python train.py --n_layer=8 --d_model=256 --n_head=8 --n_kv_head=8 --head_dim=32 --d_mlp=1024 --vocab_size=16384 --activation="tanh_gelu" --norm="layernorm" --norm_place="pre" --norm_eps=1e-05 --positions="learned" --qk_norm=false --attn_scale=0.177 --bias="all" --tie_embeddings=true --parallel_block=true --init="normal" --init_std_qkv=0.0194 --init_std_o=0.00486 --init_std_up=0.0194 --init_std_down=0.00486 --init_out_by_depth=true --optimizer="soap_variant" --lr=0.00293 --lr_mult_o=1.03 --beta1=0.95 --beta2=0.98 --lr_head=0.00561 --warmup_steps=200 --schedule="wsd" --decay_fraction=1.0 --decay_shape="linear" --final_lr_fraction=0.05 --batch_tokens=32768 --seq_len=384 --doc_mask=true --z_loss=0.0001 --train_tokens=166600000 --steps=5085 --dataset="wikipedia_en"
Each number is 500 + 50 x the weight over its row's rms, rounded and kept within 0 to 999. Layers, rows and columns count from 0. Numbers have three digits each. The size before them is the row's rms in percent of the matrix's.

# layer 4 MLP down, 256x1024, rms 0.0694, rows 214-255, columns 832-895
095:492575485541459466590431468515493492528519513565432486457388514563519518558547469556466498529491577636328500465487527615551498556379495453499475503443595451469428643543561407526462511537525504
094:462489404456494488496445516474553451476529528527444539518692472504522491517560455532505589481552493573519523472420466563482481483552486557421505534523609523554478502526501511444553500442496496
102:577468480439616565531536427502569536525447462500439562414547517521436484482580534524451486471458414421499490496453494505563419473548497616434535520420411441592473447447555460427486537569438478
106:588475555459476528467500507492606557438524584560535554474581461525606454497553435540585557510414575532509491464443410568524527492523466487491519515645541503381466541438397496430530443498501540
105:482443538526521492579520526506447464454501459535488475477608601592439492588527452459451507577408515512467412475571559618450594478542493500478460442561492509631636484485481511552486489436477499
103:479532577508527595565549388502559501464453508532534506565469533490518424551565508472424490508436462524553495529571504527474524576399544499454545545521457402473452525432474453501503510497548566
097:497480523418400550535415557499529519426523434504494577493536520600381529456562431476489475519532513478537584431510489490476486469460475473583420512470544562481562477390453582451513543470497500
100:569492541429438532417463471502484420580406412466449483486454468465428492411521421505540443535484542524607548533466481469448443539508519477559524493489506564501500470529536513517475514443479577
100:429449500478513458496429434372527524539500492562588465542457518543545496456471491541433567493505596581407489531482554544478520479440648477553497522570477409507532607506506458494435562485453507
101:504518549432502559561556513501546532503512531569557525501546435431440616438464548437470410539484489525469527478493514396574456502510458489524474526455446530525489597389453554559533472467578492
100:487542526433446554472447567520460458539506424516498565521453541549505511541534499491511502449454475511630526418429514462431400513503516437547526490496449545618475608488536471520563521477468515
099:536537489567592393503501462483574485520480569572512569474501549426473534456446567565473534620488557544501501500532527458516519480569523436500489525555358500500515529611470502443590527525587470
102:472521524507580481461457479465512449503415545508433475491577381457523543483423494439432546526473496538457512497483436554465558503492519520464446489501473489609521476513434553552460493462557534
097:404505538508517548459459557482525484514474536455534446568502562438620581446522504512439490568506487502472499534530489475554483491496599466479465548463592616530487509555480535586559364507491459
101:499492500485442385457539479461477466484457450442478480510469439443446467515445564512481411470502574555501558512442496540541446445487534482511486460495554503514503544449474498630641537496549445
108:612472489569572519533407465449468460561451534466581528483552478515478403454528502489500510460529433576398484441479517426568513585520459519570500529508531449492371499561544529538482548462604516
098:571572601525499567538504528446527488512493543533450525553626526523589549516515496502596533551500543606485539568401422441510527495447492516553485481506465586554562521484476602498545553504487505
101:493562521595472498447521536538470569571493498465501470450396508586539522479534452493412533514529523452540405480500462545555532504466509553605460585455524510577477430524483456461557514556498535
100:470544492448471467464472537521527500414542523537511459471552521475412465471497470507525564505498526538589546492462403466590531447469509536498548535483521491508567577581587611587483581502598463
098:470495454369447525427568505539443404446491462470470490427537425533533541574522531515561520482419545535519481488545487501491634417431487499515543470427492474445554518487616484532523593471474496
102:509551555525439477527521502482424516576524482492421525520579485498430511469551562550480622473469462528498433474496453468523454533500484580441538546549489360494596476488403416421469543524473532
105:538550508515554520479531515534424512464450426549472490448496526496499427555542502430479532409405575513482492542460597437453400452508478546541488595503436481556490466520525476484438524514519536
102:506490429536469472517437539561536567602480547550487437386407550452467389517523478507484514534502482429442409523478460406538445415556492458502579470492722469483462578446485470402502472483536433
104:593475415515514489506457455467568523613529484550551547601473556453490521505441542386458518476399461534549535503477452517541473541568521615421561461491548410488481495393525550580499433505487557
103:486505522521441560465438484501600467490473452539555521534433582433430552453492622513525442488552427567471450517431524523500534523449593496507438509386495491512510429467592519511595470545563455
101:457527482482492471447535590471476502587507469421496479443475440518538538558528495529535481429537513486543567499583461481443531557498444520513527490555491500485523518523498522521527429547517480
096:512483559513515534542488522538511481540470451511439495537514446493520481512512441500420540491468443490495513463556497616545555593454433540389504519397478543498476473500520528431473503416495569
097:367443493501437412512544506476541471465394412525461559547539577562476451466496500418563502535505549479648541585458393442470457495440470563460476464564499548523549471529517442543483571524387513
097:496495550459487511492464554501552406558526460454504466527560426492471483466500571453498533463548489479505528567395492482476503449518494505446526512487529462556571540549481526565463543522512460
100:496450515523511486461492510587532506497503525533513479532532430468559596565576465551548427467444482459436510527451535495578392568471450442558502593484463512534503409496484533520525470490543522
100:494440483477546519480470483534545483578515532439506568547574439485570537477545443484593490466481548529543602513433402544422537564426485481523428470502484401513474525533566466531525441607443484
102:458523540403459500551546475485540493524522484418564500474486536473477518559508504462507461487621553471458567519489486538474546463499491534542491487514486494419535534442488456540506420543489457
099:463443481468489481458526539525437463454536551444418541458477508577488566458515530522574481446490475514518452523486532403422550425427459494429511539417478594509484508486578446525550550452464502
095:497542506536629527449484481500479526431437504509488444451583562374509604429488557551500534503448523548559529549442464509537506532464562556497492574549591607437453472449459526538582474528391525
101:488479462419468441521542461479514557463513435521524577409477582485448491471561423450545426551391559495411465482427550519542517460488406498410472561495570450520476508557551463514543538472519512
096:538475482440529391539526525469508522534560507467495491522502474473487553478503407522490465513502522506459491505388517518461495487480447536432477524455570424429461429504402449558520571475505517
099:504513537476484572621561528393463507483543489537424480554519468489576489572514510485528430490483524529507479485489464423575464510531522546467507473482567474541474505523427524487505486500413519
096:576413527466471486597430570586535472465499473516455573494415523392541432484460491553441561481522547419469478460451578450510523494564463557447490566437482472456523426554521428479537562516534568
097:509392454455437623490481522442503399604548440509528479494495543491459546439431469502515581458540511529500452476422485483492503524450521516492571575525518615482518476391479515562426510471562492
100:524443500515507480455550456527505494560470495440487561554602538454459476579528435493400510444581523489466482509620498542493582467542530517518489492464395470560503437523556472558455612498473550
101:477419546431487432495494513530505613566450473489542583518403541519475512432557494545578583522536494484605541499470506472544545564525509498411411524473595468546446531471513390406455450501575521
099:426386440456513451511512551557468556488555587378424505450646603503449569470467487491523602497480410478535516475531475522442467491569596499498512451540511446520419428389502496477541552507587465